Weights of a small GPT-style language model, trained from scratch on English Wikipedia: capped logits.
Each number is 128 + 24 x the weight over its row's rms, rounded and kept within 0 to 255. Layers, rows and columns count from 0. Numbers have three digits each. The size before them is the row's rms in percent of the matrix's.

# q: layer 4 attention query, 128x160, rms 0.223, rows 26-63, columns 80-159
# k: layer 4 attention key, 128x160, rms 0.224, rows 26-63, columns 80-159
# v: layer 4 attention value, 128x160, rms 0.198, rows 0-43, columns 80-159
# o: layer 4 attention output (transposed), 128x160, rms 0.172, rows 0-42, columns 80-159
q26 096:123104093098153144100131143112106089093128099143127117135116135127149093115095134172107121152137116122071149130121126106092080125129152160143161146134158100152139142137151155130177109127145105106126155107149141084106088130112136134136097132
k26 095:098126135135140157134118122105116139090138113099093126129116117145149117094117099103123119117136143103165121146113130126198122135142132100120141169122105121122142116134167133127110170161110144109047155121133207173109161120118143166177103119
q27 105:128178150125181124139110108146089114136108114117121129126152116153137137186141129159159087137133150135125142129133157174104157149094141146080134088092153134149127134157129084142088124117154130136137121135120163141112133130110129128087102130
k27 098:152131146100128121143148108147158133133111136141108186095171119115136138145142103116149119158149140100125115110134120080156115129126136098125136113108207135137157153090104143196163159129134120114114110154149137142123157128143091098118162146
q28 102:119138129122144109147144143139108170097115119096149158113099154134091138127140148141124116153133140183116119112083125180124146114130134145091162148109151158067169109109147132134108152130111097086136152149110167147142154141131138162097163131
k28 094:142144132084081115149157123115191160165138117101120163117119107138148143146136123102154116122116163112168112125143121114101105129120171157089114106131135126096096164112162134135085164135153117129139093107102115061119117163150105147098104128
q29 108:111115131120158138100078136127093118148122110113135133118120130174132109179147146123110108130064111139106131148124132144134138141129123105121078148118109119111159143140109148168131096110114114158115139099137133101115127152177155177127131118
k29 105:132136133114121123148171092123132150126154142103104108138139157093142098128109129101138121101131096100088136118137080124129099120139125069125097119112142096123116114123141134158082138109155169153100155116078106119126159119144107107120151161
q30 098:150114187132170111153108166125116148106146107131192117159138132139134152137109129114118103138102151121130142172115120145129105136125107107125136122142059124094118163113131163178120108112111100170164142105130197128139139109150148097120056100
k30 089:126116148127116141095156142138164127130117155162098151121203109098118123108146144109165126139097118146138155069103142134137083102110138127123108097180163100147146119169165130123147145120156127142137115168127104126134113152130116167122173168
q31 091:126159097131177113095115109142188123130111108152125102123098130111124156126175122091116156118133138152119135144092097145181133149137148133121112114094102161110119113141145122117142138142162111116190131119108095147108118155119167111086155159
k31 093:145132111141149119127154122138094099134158120136107119104104105130102152160133104171111113126149102141137153115141124159110107091137107069130160112104121123133174115108112147184149138120168162107145093116105125147136180112133075108101114096
q32 077:135118121080112121119168152145125085102105132120151140087149115134136169155135126140163105157123187129144144149096109107154098129160109140148126127162160174114147143156128153093105083122138103092101149130152139127119127123135139089137106116
k32 070:136103149135126129123112126104100148128098124104154142129161118137120131109116155141126120110178118132073140148081132104155142116113160163126157170154178141103107134102140159119136128166111139124116138104111152112160164074083093123144144166
q33 082:099151100125102096137135168120157135102091065112085085132090099154135137175123094123158120123120137151111125131154140146160120121142133135096122126129130073152101148100132089080170097155142135129155115132163135166113115066139136139134139176
k33 071:159138110132144140164098113143176135082137110127136181157139178113107098137094148125073143100179110114125099135157142192089174162120144135114126166141136144170168120124110141141122144145131118093127133143134156117137112174094093136130140150
q34 094:134107116134173133109116142150146092157130149096126110110103147125138129123145119153081128071140113128153129087180116171104147131132134131105146122107139144143108126130143128114145105140094170184104092142140161131131115131071150085099150103
k34 076:124116147126081125084114094164134114105173114071167106114147108133116119146103121147116099173133144126134138114134157140147135143104096146108130123127088134104092105127131181136113190100144110151135159160132178145124141076130181118145133120
q35 091:112134098143089138100119122083118135105106100122108133145168128166118146134141139142157070154150114138100161139054155145128113136165093125119117167146151149117121160103121138131112127122117101082136182112145149144143142097166137131153116141
k35 074:113140086118097128166164126126135124132134131140125134115159154149091140101124115127126161087165114139117107124159140145100117157129089174165142126149131112080116142142158145149119107132137178153150107114165105128123150179142156144159126141
q36 078:144141123104079120162102156115186099125138156133122086147073115120120156134170157126150146115116079096131142127128091150122124144111164126132141122109113091128134114066136098129119125113134154123146089094143093153090115164151168143115163128
k36 078:159150179138113160108116121148135130148132111139173189103179133135139086093124132115096106127115120139125132145151152139116123118138110112101102131179117168144162109165132150080119186143093097107103120142125155127162132103132128115148120098
q37 088:133121096127125143157130105142132126162136165157123137132117159130145143104108114116083142120136145159147141123145081118168139149161129109116117120123172123128149140113126114102144130147131160166159108140147111126091105099131085125113118125
k37 076:141147148155140144117122110159111113120151079125164099092159114073113098079104151127082117124112116149121085087170157141135141145106124131076123148115115111168128110140158164150093179144124126086144153177141134116150144105137163094148141082
q38 095:113155128151159121119149108141142116108117111125121146113156129136142092147114139065167146153123138137099114137142129150140079154099103123119119106173107122120103106128124124153085137074125088094128178139110127111144109171140145155186090093
k38 081:109115155135111124125182144080119140157100143166109129137128131130162145136150152112136106101157116103123128123124140132133140083190152087156149128144151097077120168133120086121178082139166128146115128086119121084103108162134135116118183148
q39 079:122140076166102134114092144095132051189108095134147121081121111120176136103109124145151119144145120144087141109152155120119112120098117119158133133128144117154096117131131176155120129101146137119119067097134124116132155132096157097158130123
k39 088:141122154112133127088080114142138100135132122167143127160103084122153130129128124132163144093139128086149131132114115105152128116122107061154133111116142123127126079144119123115116181126095134097120115121132117126129141118131125131120186098
q40 087:168113130151129105133148109175154172085106134083124124098161171159122118129129141164152173121099098147114149175135099134162099156065122120154143102099139123120097118103145142120094118131120110091131124076144120174091140132152082137147105118
k40 087:159161107158118121131090136122132141119184114132131104122115112140164190142153097136129107089112105118157129130137158133124155127070135114155126114113129116115146114164102135148084150162108142170126109125132134152118116165121130115106095107
q41 097:078122164118138141128111120119131095098150111108090115118100153108124118140118086080157135145137129146140165133131112151115138123129111108110134145139123125177121156116137145149135122106169138147162155119136135103094177144103122150095120142
k41 085:131122147082151131140159093156155126105152118129138086142085113123131167092119084107145134101155124141136137141131086110121104108126125110130139148108147101110157165133167109124122142118138145090178137136143129089165149177162141154103179134
q42 085:173141126136127128178108121102083161137182158139126132149110110163093123130135118087120111098144090118148079137146114176105106125139131136165153133122121171120125095099110100113108155120097174158127124170160116148158127073133123136125113131
k42 089:112094120093132140150128118110130135119121112106135140173134145145138128102165150156127126157149074117059129117095131150092128149098088119173101155150094112130109100089147124118132134142145168143146136125137153130125121148106145129123112091
q43 095:167133123107146136134117122092096152119108173093112132095096074102104142138147139158121125138144103144097143146095142141129110075122102087136137071142128160101134087106129125120146150158154122184140128133123101147127118173145100125105145120
k43 099:117144117122148123141172139118170124115083126116114142172141147112119162096157164152125082126124109124114135109154156158095136141096142166118131128124123155163110138143126117136129126145159120145133157119119104143114149118171135138139091170
q44 088:153116148107068151123097148109165154141173123107123124157113115107141160133119147108130127141141145114159177144102112138130136171103126118185129139139111101115141141117135117110130154096100161084110102099157110112120119137090132088161103130
k44 095:178174122123150160109125128124142143126161165084114177085136139139123091117115121157155178148133137151106107141105092092112085105168121122141155087143099133102142130149148165098131122105109150104098137083076126114113129124163129129127155091
q45 097:125140135131106145146111169134172111123158080093104150119117070120124151156148135132150103157142128147082141140080152142135133136106122123146144099120169116130115082138125135163076157100119113110136147093148161115102108134166103123145062179
k45 096:150164167099138130114136139096114135131161126108111150121136103117152145078135106176129128093111128114138126148127174092147130134122135142101109095118114118102114108121149208130128147129128152135116081133129146124104114131167143094119098108
q46 095:072132141076099126135137107114139115119175084108111136103112077120161114099130069129124117089143168117133136155135140120154160118148124082114137116133141136128099097141153088146106093124166134144134110135150103117137155151109089155124166108
k46 089:142113116133118135121080148128118172135104126127132125140150125179107139185159170121111136159181144138118129119107115143154145164140130134121117123149120144134138130139133119118161094144160171110141122160144118182108141103096120168148136073
q47 101:120137107192143102129095138122108094128139135125166118135126132097099098153134113128126139159128111113115174124123146126167142100129119134091137143127130163166087149124121106127112133104116131080141123129135120166094134129142136124072101152
k47 093:125144115146163111153164139151132157123157104127113155119130122156133168137118161118136141105130165129119128144102153174105123111159159132079159173111161107162152126136113156138130092124129126158092088111105141086144178135110101147128101147
q48 096:102107117138133123156171141115164158128072136162072151158108115173091138105115120124090127110120061135136116115126145117110103114149140127134106175142122132110144129153080142102174129132143115148114131121137062086158084172146122141119167146
k48 096:163095082125137154138104191149154132069167119126124141144102181156165166137151152096101096143124145172134180102103128135136118128106161148126123115089177115140146110133124090109118191123134143121135125121118139121123115104130106115113127132
q49 094:120104149148171110069144150096097150117077163137160124111144123104139119099154167113127117134118126120130131138147113117116113115099105127135153152081122145137108181160071098084093098074128105115146133176145120123134107101105119140101114130
k49 099:143129159156138132129094125142090103105093156115127117124141096113152153150136135152101142131121085109141149108134184152140132147159134150141111145152122107156146053183130146176132126117130132139114134140135139129145129163109127087148120116
q50 106:177134104150127111102138110143121191128151128079117159126149133137100114157127125093131129140147131159088126083105105103168100137103129154112160107156104123116120137140110067134137152109141163123151101112157098112141167115136132124144142122
k50 105:127178158134127129152079147109120135113122091108168102147112154138132089156145166133110112163123117122110144165156156143137176095123125110104122076119119099156172107104127139148143087099154135123145143143121132145134130136075124119141146133
q51 099:118109168118168139108127132137153123154134134079107120101157124116106143184120132147134134110149164157151107124143126125174171116107138079138139139174130122148102118164154153209158164134123176083105153152135146141130095128147154145084101118
k51 100:139200145133063109111112118145125148105127155125109134144158088115148143132121169110125088134115152146148133175090090141064108121132111126116119140123146100143113136108124138126080109116126097117133091121108112159127114148123165194155154120
q52 096:115098112145142125137139113128145138137118138076112087114096138142145179142168153127083123142150164123150138098090148103115157144125094142138118121161135123153139110144133105178168171105081120141127135139098139158143131184147186098145142093
k52 100:122143176132137115142099120124148105154172164171131147162160104133167138182140124129143144146144112149125171116111123149101097112130147109125136140144110121068132103111138085134131123077100143110104141116151136092131137166145109124118152096
q53 094:118143114141115114094122109089135114082116111114135144106143137140095134110098103154108159101174109160134117102102181128120136082179194144157129099159091132129110158136095095182144102150137135108151111090114114132116120142144153112167129158
k53 084:130160147129111132143145127119132121133147149147123135132105140110132109105112144186133121116138123165145139165112155156127169143129156121115101118123127145106181154147119100086104136142103128128109137138133142149191120108115124128128142161
q54 111:153104108105113109111106115126137131100149139138099139106125076156110110113112128133132114152097119134157125110141078095167074109120117168148141142132103106104151149091121130084151143129115088112141125162142116143131063097145108134143167102
k54 091:131090100099154145154163162155148146148128099146156098177120105125136132115134169129129106157123095120178081103128184125160172117124129151094136133139148102138122076130122116124148168118157147133132153109104125163113145134114163073131142094
q55 111:106180128125130102130129181178110179137099164118128088129156125114126167152128141101099133118172111099176100156143136093147127146108167110108123129141142152110107099108111140143177184087114132134167123128137137157123104137143162141156115137
k55 106:149151140149105128116110143128144133094111165126115162092114107141130111102132152128160151192149134127073110128153129132132119108099107122153166087143072112106100117138107147117092119137127170110143130124062077140099097120120104087136129153
q56 100:136126126154152129137078081161087143126142130119148106161166102111143107116126102124123177161102099072133164123098131153141101104129115130146139151138120166134130110089088164092138119136117180115145119132113123142145125110142137141111135096
k56 097:134141098159105162136121148166112106130120133128132160095133096152115124110142122091103128136128120110142140168118123130145129166130136158192132115151095151146126125137105144126122157105100127205133146132086139146138124108161164100121062124
q57 102:149101094165154116133129148147131150144108160139079165105162156123126144152117121078156128126092145134134112142110121176151106123137148131139134143116137134096146143195141096102108148118131103109104126138149100118123149144101153113116122138
k57 096:158111085128128075152107132118115105147075107152139124172131135173150129127123135145127081086092153113148131137123126181138157168148130096102112162155154095119137140104090097128150064131134098115176115104134072086118119124117098126146147116
q58 109:164138127153124146106100115098120099145118109138142171114212105124115103109135109119164119160153158114116130122133129098104106099074143100104113144149073140132086119068147095122122118139136106115137124093135120097164150169076103140068132121
k58 098:131114153135132133163194158129152152129117131108089135107080134130110136118115130169144136127150136167153116126134116117103126136185136158108095109130138129144154142130115135124142108147165160115107137145133078149117114133125129152122131164
q59 105:186104115135138166159142147105104129096146107139175106095087108112138130100107120119155182169120139175118142124129118097128094169125137166140109137129142097145092105157143144112129153107111157122146150130125156148111142167129186149125127113
k59 102:095149187126162098092128110167192133128122151103106173125136085136126144123102147148113095119151139122115129104104152100144158071104143140135115136119138097094109097151196132139123101140124158116128128119155111109152114133140134111139121128
q60 100:161113098119068139151147161164131105128139097122132117159121127171110154153134132141140122140123133133116119144128088119107141157111142093122099111163156115139081121145158113124077107122136098138130162148081132099116107124144104155137143169
k60 095:176097122121121133113095120126041134173139084151126148142136142116167127121136132144145109111157134178124154109127128088091128137127133149136110134144111109175119150087097142107122123151134137129077130110182126122136125162082148129145162133
q61 096:151144186118149145111105139121088106110116156165142125066114117101117087138133102183113142140100171186129128162112149119120136101103157120159130133126111164149122105145141135126112157125110117136120117114124156144167150107123110098140096101
k61 093:129110115122144171096157079155139142088137133148109126122146135115083146152135107130101125144109139058144119115097149109145097166134157111111092116125111155104131094135127118119094157141092112138132120125123139147103142166165145133123112145
q62 103:108156132163151137137102126124133101121108099121131144138104111146140149149130117099139133139095168124137131145121116118116125144153109148173110107102099116097137124081121133094162112153142156131182128085172106092133094127134108154141134146
k62 094:093124152162110140145149094133086117131166139115151108142160117131168142125157079158165086078105113138188121081157107154130144109136127114153173157102131137133098145131142121124124144131132103112144194130144156150107109137104123106148120076
q63 100:150090151078083091153134143160135126108107135129102153123130135119103140154149156137140104136109093095143144115137132121100135132099109156131103123134123126112117098148152174171096144166145128119143096137100191163121160135134135117107092145
k63 085:155126104108167112146124169148117137132123130135109115094133140147129140117086105143175141130133132105090147125109120093088137121133112138127114174092110138129134089126142113139154140115086121137100161157103135127135089165144095150146138109
v0 092:109082099116098084136150150148118108106143100112099145096127146134154137133106124115163142179135126159155099103134134172126138132129085142111148140155096131174150138163088124133126133091113125122094108123130097107091129072094102133155123143
o0 097:119102101126191129109133173119151104126132141105118122126166104078093141122107186112124107133125142127146147153140176116135105108129160093087116094149142153058161122160111167137130124141126134161132106100147146127131100140140088148133163174
v1 089:153160120120176131140155139130117099112092137104138116113210067082103109137128155154090108153116120147100126125146164124154154134106122125134141164131165115132170109158136128147125120161127131114139152143130130145133123164106138111068174134
o1 094:107122123152131147078157080143114102134131111150112151158068164140130151114134104089120120187127141137198108146158130166136130116096138151117111112102112151114126143111136175161156136159111119121169118094145142137147109132134132074167118140
v2 093:145116091133107112151143123140161121133132146132132148111162102129114074135096130109132128151135126118165102125169104079157117135133174165145139149100154153124096087116142167143082144121094158106169140112125159137134150136128096120114157134
o2 104:131144139158147137144122183101112128176133100142117111149104123147090152122157158127115124124097141125089094136129163121131186133119122125070121063153080103125135135136137124141159187121138159119095170131143174129126126161160126119098136148
v3 094:072122127120148164110099127115091174109147139122104131137137101115084135141114167166105136080129161126145141094137116187127133121113139096140118094127149140140131129150131118117135100141122153163109121092187107145112136079115122148143105098
o3 104:129138139146122107087158160120139094119096141155095111082117147139122108166120096149141102151118117118110156120106125096135145137184155145126151202122129122104088134130141104097153110079168147123111095101131109131109130099139138177135138137
v4 087:169151100100162107106119174173152180142134103160144109118168084158106133115117131124135133142097121135112137120155119144125126131140133183137115147126139106145141107111137122160128135136129144099140135155166077158126155136116174137169161109
o4 096:140092147087111128133138123087139054098125116097100173143094119192130130128144139145105161164143122156107160086117109088123140120172142164159132103169108142138118152095136162128109129120152115164130130106086141110130146114101140168116110163
v5 083:105150077136111139141127070125114151107136134114137135159115132110156127141136112114153144155135124139117118143127108091180129139145134128109171122128149147133172175122105103156156152086138158136135149097162153173134104119141132188119110139
o5 088:115131176163133117101103120041104119120094101149112157138139124120125098122136136138139125088090128125136119081143106152139138144138131134153099129104144093091138129164127092091104117145104112165136160155132090134125113140138124127128144151
v6 087:107130151110138132126138160071109136124192134094179107113120145126124133169142100146085135126104101092130115062104152138085151113121123145135142151143127112072153119165146138134131133107125104112124078095132156101131116124173108143140140124
o6 100:165180149081137156101119118151116113108136096159104163101134102144139131080157114127126097151129188142145158111116133148107101117099160168120138151115191149161096055114138127097179121097149139120121147115128131138116118127107124093134098132
v7 090:143119158133145114124120131124119150092103139136111089165161120176106119125125113111139108131119134143102116145106154137141122132117148153130145151120079093083154124099112131063102132165137143132202128142107129125139169067135111162114116128
o7 102:116136178107118141186149089128104123185114154162127097132140168124127167124144128142137114113101122097108133117149094097140092109092123115107144107082131139119098176093120123180115158102173153162118105135092138116108138115137161159105141118
v8 098:077168144109110149119139152129156140107170145114140105168117133090132137140100116130140114126109119123142096117118136125181100129115115114109103130137149116160112142148118147145143107106139104136138112104121156127131101120100171108187161157
o8 099:157116084132110109123096069150131106097114131123083095146169116136109100103157120125136103157139141156141125128134123143187158142123098178136107092172130141136141132131106100106115161104134102123155171125110119141117136131154103137095124106
v9 083:115120094130129099099151131141118088102125110098154166120090149118121126119111124102169165145122144118126143167155079112112134124139155179147200109143140125152099124153160126112132152121127164148147101150112174139136135128166086119160123181
o9 091:126131086124091104139106125103138186139132153132118139147137129151137173136129128143129160076140140105116117128124171103096129175123110151105119100101117111150139100109152130130136096187177152148116119088126124079110154109144117154089112140
v10 090:146130126116158177176108129094113161114138146118108104117114106129083141142119129132155163119124141171111162132127139131112122134080087084107149142163166089177103123117166121159117142114128126152139118116148140116164120151141166122138124089
o10 099:122110104092119117099126103136129133162134140109126148135127132145159123115105113123129120130172105136141144063140112176143118104164120130147105120095159149112157161087124182105116163142161135125126130153159109134091136118097096152085163164
v11 094:158170153117143145167110126132096144126141112114123130114163099150164116102070133202118127113094160156106111123141148138092175118114128129156116127095119098127129081129132145083154093159119097128150152142126107110137118123088116106131153142
o11 106:137082143153147120090129141140167135115138119128140121136135145094132149158136113055138172153140116123129143106103147142163144128138128115115139141068103112105114168112135139150117136085162136129112072128145205139160137113136145121109130162
v12 100:136145141138142137112134102099144141139078165116139094069148131170111101125112115120154146170066116129107128074111132114088126111160130110160163119123132112134125110071123135132125144148115128144135148124111167145090101130162140125126086100
o12 111:111145135120148142106106140121096078149155097128132122147104134118145178142119151115115122105146115103104111132144153135111127124150101137102098161122116129124140154137135096120102107125144124075121118126134099131138165163111151114137157112
v13 092:166134126138156135113117174130073128132192138142109167104112111131145097103097154140147117105128105124133143099127146110135106129117129179145111133119111106158119130133180164124123112164110164122155135118109180142132128083107168087121135113
o13 098:099157106077116141120128144127121135127127132128122135123105136131118137144146116105089133126131102175119142089175117156073176090095134153100136132073098091083104168168127138077112125130150123125133152142141139122147139097164132195113159111
v14 103:105132113155158101127163138145087130156170140138189118127112097129139110110148161123119136168144132136130126142125110130130151131145128162147133168113125171122131096138075154135115112105126107149096105152142155092161130114139134115115169139
o14 102:120126093145182140131112138152110102119130127094067132092095097133120140143106126191138132137131116176087162071108158128088136085114142106132169154122130117142141129129156197142172176122135118130123155130128154116176158166116127114130128116
v15 101:090145095129144125139149111147094108094079097111124134168154137131137149147127092091141124154107114151128160117129129136140120152141134183138120148146147130138091067135136135147123155144120137123154148136141154165084165125107165169174110167
o15 110:102137095154083083140121117099139133128104146086132147127168154146104194158151117148120140105178147153105133150114130129151153132140145122087158123084137175141168158131134098123132098176142066116129099125056134089122114137139150139120162098
v16 100:080110093105142131116126125097066128154104109129101116079113120136188143117131120132150124123155126156115100128127164126136116124123093121090132093135075109112131125164111091151140124129126122161119132127165133145135124119118070116119121148
o16 104:163153189155166129099139116156108183130161165105141113150161124098115159149121111146142137137143124139145130146122126168138108102100155089156142108164167150109153145166085135137129094117140119140099134132085197134140135087109154138189176082
v17 084:092094109142152154116078117105080113146140153101101141138132170110180106124109183116109117121150135133115147110112134083131136131128140133132139149124158164134089118037122154123121139116088126126129125128142145166104159082100109129153102107
o17 087:154177132122161134128148113120119151116111099135144081111166095149110158107136119133129076107123068177116123129162114162130113132103117147131148141120113110138172132133148108141093146120154115129125164150131129172131107116132129183133142140
v18 100:114171145146129125131128137113121126134099164171103153112129161141081125145147136104115116137148132155144085117160142125158099108145149129117153125119149111090139124167136123105137107178130097105082150110170132145120109159124149098160182116
o18 104:162147139126097110108116119169111108149101155105112102151125148122118129121118125098147136135092134085170124146106102148116155114149133099151127153128132086135107116150122137171091143139152102137137167097113095107148138121124127096114125123
v19 089:111121156129104134103087133103161127105143134116142112149144124099128150151112151109088088154129130143135157075142105130137166156148161141127133158112161104135136151145177146121135045176145122118123146128128133134123124116177172123173124163
o19 091:118152108101155124138125137126098134147109110149174111124114121150127115142089104126120120088133153148065088154142106117122142148147131132162132115129137158131094073110118084100153120144131124161134120119160093161160116136101093120130105111
v20 102:081154126112156097164129133117162114091129151129138161123117132140110119147136126145146130147133119145093130145168099133105119129123122112119142129137139123149116141113150115160183136110151137115141086139144121140106147088134143128127166122
o20 107:125077125159088118147126130126138133138158108109170119142105145113166117155124135151117137154115117148109134139080141125162144145115147180162131095148104180112147094117113103094099175154118134144121145121159170107158150123103164155135124142
v21 085:128102135174129125128108147095094110136121123129100134124089108097106091184141108122174169144137159098098145108140137111140153107120154119128128150119128125173132150149123108117145125145134144158112110118131174073114109117135166109169124133
o21 098:095132114114177116110119121138144124123171113164131113132147125114128140113106161128177157079099124114155117077090152146121104154133134092141142138134131121081159083154097103119151129172134147113156119137199097146127126133171062115073118100
v22 097:126109137144145094143107139159122149150091116156122152123194172151099132152125141108134180138153160128089116146109136089122131156141116093137114109140096123099156085102117112103142118159093161146185153131131128120118140085140124119111125107
o22 104:135113110119093164142144118106151139142146145102126111123137098134106098142121130111144139093143128087126128129186131128174152118139090110138142102124161126125102194134090158136159132141156099125094141116142088130154120149113141169166150158
v23 094:154208105154158142127160152139135152104128109141178122122146101123143148113130136161149077106135142124097086133135096118121155148151127150123129126148135162108127114116161139111112125152106124113149106148136117133157077141178110143142149122
o23 103:146132136136140134129153102082145134102118154126164148144063149118110130131138140138071128144135118145145121073087125161111124154129130093149050148129169116164138170114092164119144132111159143171141171097121136140172150160132146136142112169
v24 086:171111120159101109113108123131116094147141125171139122121110150127161129076121120112161136143100154132105146138108107153120101112079125142161094163132115150090101132124138121140145166085117123094103155127129145115157120096105109199150137129
o24 101:106140143131166151110095134153069169081130157116110128116115095173134150147114148155106098120158129185131130114114114143113164095200109157119120090118163123106151118148131123122102150143123097135142151138137140160123150107109106099086147102
v25 091:147130160125147158142088095132158131088149104120133125117166088162132103165099158140145133136137083124081147170139120158126090115074126129150145137135132159111184116117080146115121117114164123132157133145155114122122140089129105165170113131
o25 092:141126109165167113092129125118133135153161150187128108138112121111118138146145072121113174089106197146138128115121132070138154158152150117151111126147134143164128176145083105173105164095110083130152117105121144124117115133110131098093151124
v26 082:146105168134151108153098124147156149094134130086123181140147116139096115124149140163080144147085119146134099109122108116132070164162119131154132149103119152121109118176118107117106126079146097130146092104124163122137158105142131112161144132
o26 097:114142085097110154131144163123141101135157102169067118100203111134121130154124149128157134115117161105125150082137131152144165158157145165092121124130166140145133157119138100169165158098109103132131147157153142136126114150148152148127169149
v27 091:137117106141136111122123154124141066128093150122096155104110186124096131112120154075117080128155143106109129195153125112082141095102154124157165114142119140149127126138084153131131141114106124139125167131108134112172110157134149086150136130
o27 101:125143157101122098122139126116137137115164123130155130142088095114145140136153135122111110110097132174186127083150192098111110118145093102127084153117120120117156120142100124140135155169166144158135125123169075101120087121113096113112185139
v28 106:134127153097099133130155086153084127132103134165139142138183127106143128160150119131128119140145152111141096168118123171151143135137108132134137145138126067111151143083118117123104117148109118158119129156130176159139138160137115132138144136
o28 106:103119160166116157144121122167104155170120158123122134136138131120154149098148154120153123147093120141141149092139139098088110136130112109157136083142138090090136169092098139136170157143110138151113137111094118154165080156144133073155120141
v29 101:105113161111121108195137087123134168123123125103132157107138135127123089105157120130082107114153103115098124148156140112117139159165122067139109138097122135135140130079144155107096129162130158111113102157178146121147111144095131091163119125
o29 107:115122165149149127093092168107164095107142114157188155152130144087155113096095120141137158121128148153186154111153126139110115125120141119147130129124133125155138153119136109120195125123112126157135132121139092100151171143167135137109098143
v30 102:137150115121135103103162147101120117109119140166142095184137160130138164130139097112139118095065145154169151145148132124174149141158161112175161130154099156166111095118149120135144121139155105132120111065134110121147129131114153143127107101
o30 112:119121101124107108149123086100118128119097117063152106117141099122125171160135115168130149116158141130146156140095081109121127117102136114111107109125170146112109091128170089121134117151121155142143111157106121113149146122141130135119094133
v31 102:189129100169133151171121144146119179107179107103117128140121115134096119111106173120127156131120135129102132153111174155128145090146125153122136142141133116089145137152124141130109143178111119147163134112087133110134089128116092119112139113
o31 110:145124150117147111118128134162139125128110129120078179098078119101175091153133129128122139132093104098155099105151126161097153146123122087101113093124144130157170193142107165129157106086136130094149111117156109098149097126101134131115144164
v32 102:138142121112163105074074143124136113128113129162099095125119137130115125110165157144124175189130160131128103141153118097150123140098099136133135110157109156172105120123109161105137135114095153166186105128108130140116142136127164157151153168
o32 109:134105082100154136126204108149137154070081117107136136118093115159174169177101133154104129120145144144130080128143140131111102107156133144119124148146154138094123114096130133139139136173158093085111174117113117112162110129164108148119139158
v33 088:151111169155156123134181108150140106144134141131161134126139139103083130123126108161091132160143102135108152128129136114167137140140130114105118126140145107117168097105090146149112125156129132183162124172145132110154123108137082093072101146
o33 104:096166130146118167098101146115135128132144111112109103142114161134173125137128136133147126149119151077138138125133119104106109139079122128135157140082100108141109161074143146157175123094099151091137128098143110117150109149105173130104119105
v34 109:138116105116141155103195134136149129137032131139124111138131116097103124101118145116142097146068113076143107086143131138123110182121103127111127150102163106146162095162112130135112103114160114114127126122129135117114122128142111113116076102
o34 117:107130119120132106149117165135130092133171117116149124155092201112115135100131100139130116128190142160111159121145139105148129171125147142129113126187111141106068123131140116181129110155139161141138142146110150116110129116107149081180158154
v35 086:091126189093160136133135152148107145149127180096134144129151137187140128146140069137137213105129125126124125118117110162126065138160144082135099158122133152112114154164124117140106182121154125123166130138149140156113143117139122134106085122
o35 098:124143090144114172136118111122142112145113120099103133080219160122103102156097117099146116131110125072125181072130131091141153110150108114098154116110164125156128140103150124153098120141124093152147188139129116130146165181128160135135119109
v36 099:116147144109123082124151116122110109109090121116166120148108159128114104096133144138120134098124108127142129102137123110143157141098091170112094117114180101141123170085132109186071116108150141122106126107150102125124162146172143150131114117
o36 106:106121090163098180121144076156091130152093107118130143148126126119126117117147144154110125161122141121120155125127118158161120138139149126132166122160082135135093113112157138111162125204075145142139116120090138156147123092119121166140143107
v37 086:165176122097177135153169169119121122121090125129141137161145092126117115096142117150072098120110147143131164109165117135107137099091128099145137126115150136140156134173070089109129126124131110100125147141142146153150158088094137072158116117
o37 099:125136133152114126144142165109135154143152156100121121114100097127158133147150113137132095144160108172182100128143125160101159141121129105109093119124114161139121090133165148161120131119137123149135091129084146161107109153148135135148124155
v38 085:149125089101128158084131103164141140129116153099144158130130139154141152122121067106092112093134151165098103144131096111102107108146177108120126179128097103121126147070141091108117126131134081099163156118123105155155144099117151120130145179
o38 098:127119138151119108156093145124152140101144147179127122143140159105115122141116178083118174126153080119131113146139128181158161163102085106126125127121136111131154136118123147163099135110119124171131128141135148126151136175110094167136126116
v39 098:132151095118123132134141096122136101170121151168125151109151135115105116117131102146133125154144119102136144129111113113151124169102111191179095082131115125108135177093143136104090127118102130121174163134144088175155148155136122220147126117
o39 111:134127116166097152096140145119091157099103106140126134199127121160162140123172125131141149082103082131094112117134141127157110121139118131091154160156128103133089162138082114108139148127096107144114126155101147104128102159118114150098137132
v40 084:107063154085156136146091126143087115108107095083164169122085177155126161117086141088118135094180111135155132132144147135147095101108145150129143160136138147126136140156111126116088140163127096091185152159130081138101139126111130155135122116
o40 086:131157157145091131096141128134159122179122165122123138104161136124115149154174102115122119143108103152140107115162135141120146143183098093127131111074147123100145079090142114130102123122170118143127146114158164162128126095168140099155142147
v41 092:151128154113149099142151140127159145090089106143104138138097118125089106136135106110126127147127128179148129135122111146080108118136162141114117114152082111099088156151143114072114109170138095107136122127126134149158118114143145139128157141
o41 103:107096169132095105112134139131104154120126150145144123144195156128135163115113163144120128124099165096129127129125152160145136132101126111114145149104139186137125134110110105172149101117131152151117138135118155122121146099136162166144102130
v42 088:157092087134129149155141121091155114136153142130122133081105168139108130128131137144177150115160109128115112148119108157135161136121128127145107129124130147125118177121120157078165192146167114138112162113120075153129141102127118132108119136
o42 094:098113128137146106115118124123098116163117152100190119160132160143155113150099132085115094142120112130138177092145128152135160135142131153081132153143153086115116089143127164145097124124107156108143095126171145112089153130100113108104072097
v43 086:132156166154143137159132120139188181151102142132108163148104104115143126114184135141123081125098110115131060141113082111143135149134172099132154128117115148141134143104120107115134168145105135102177153111136129145129131140131083100122169147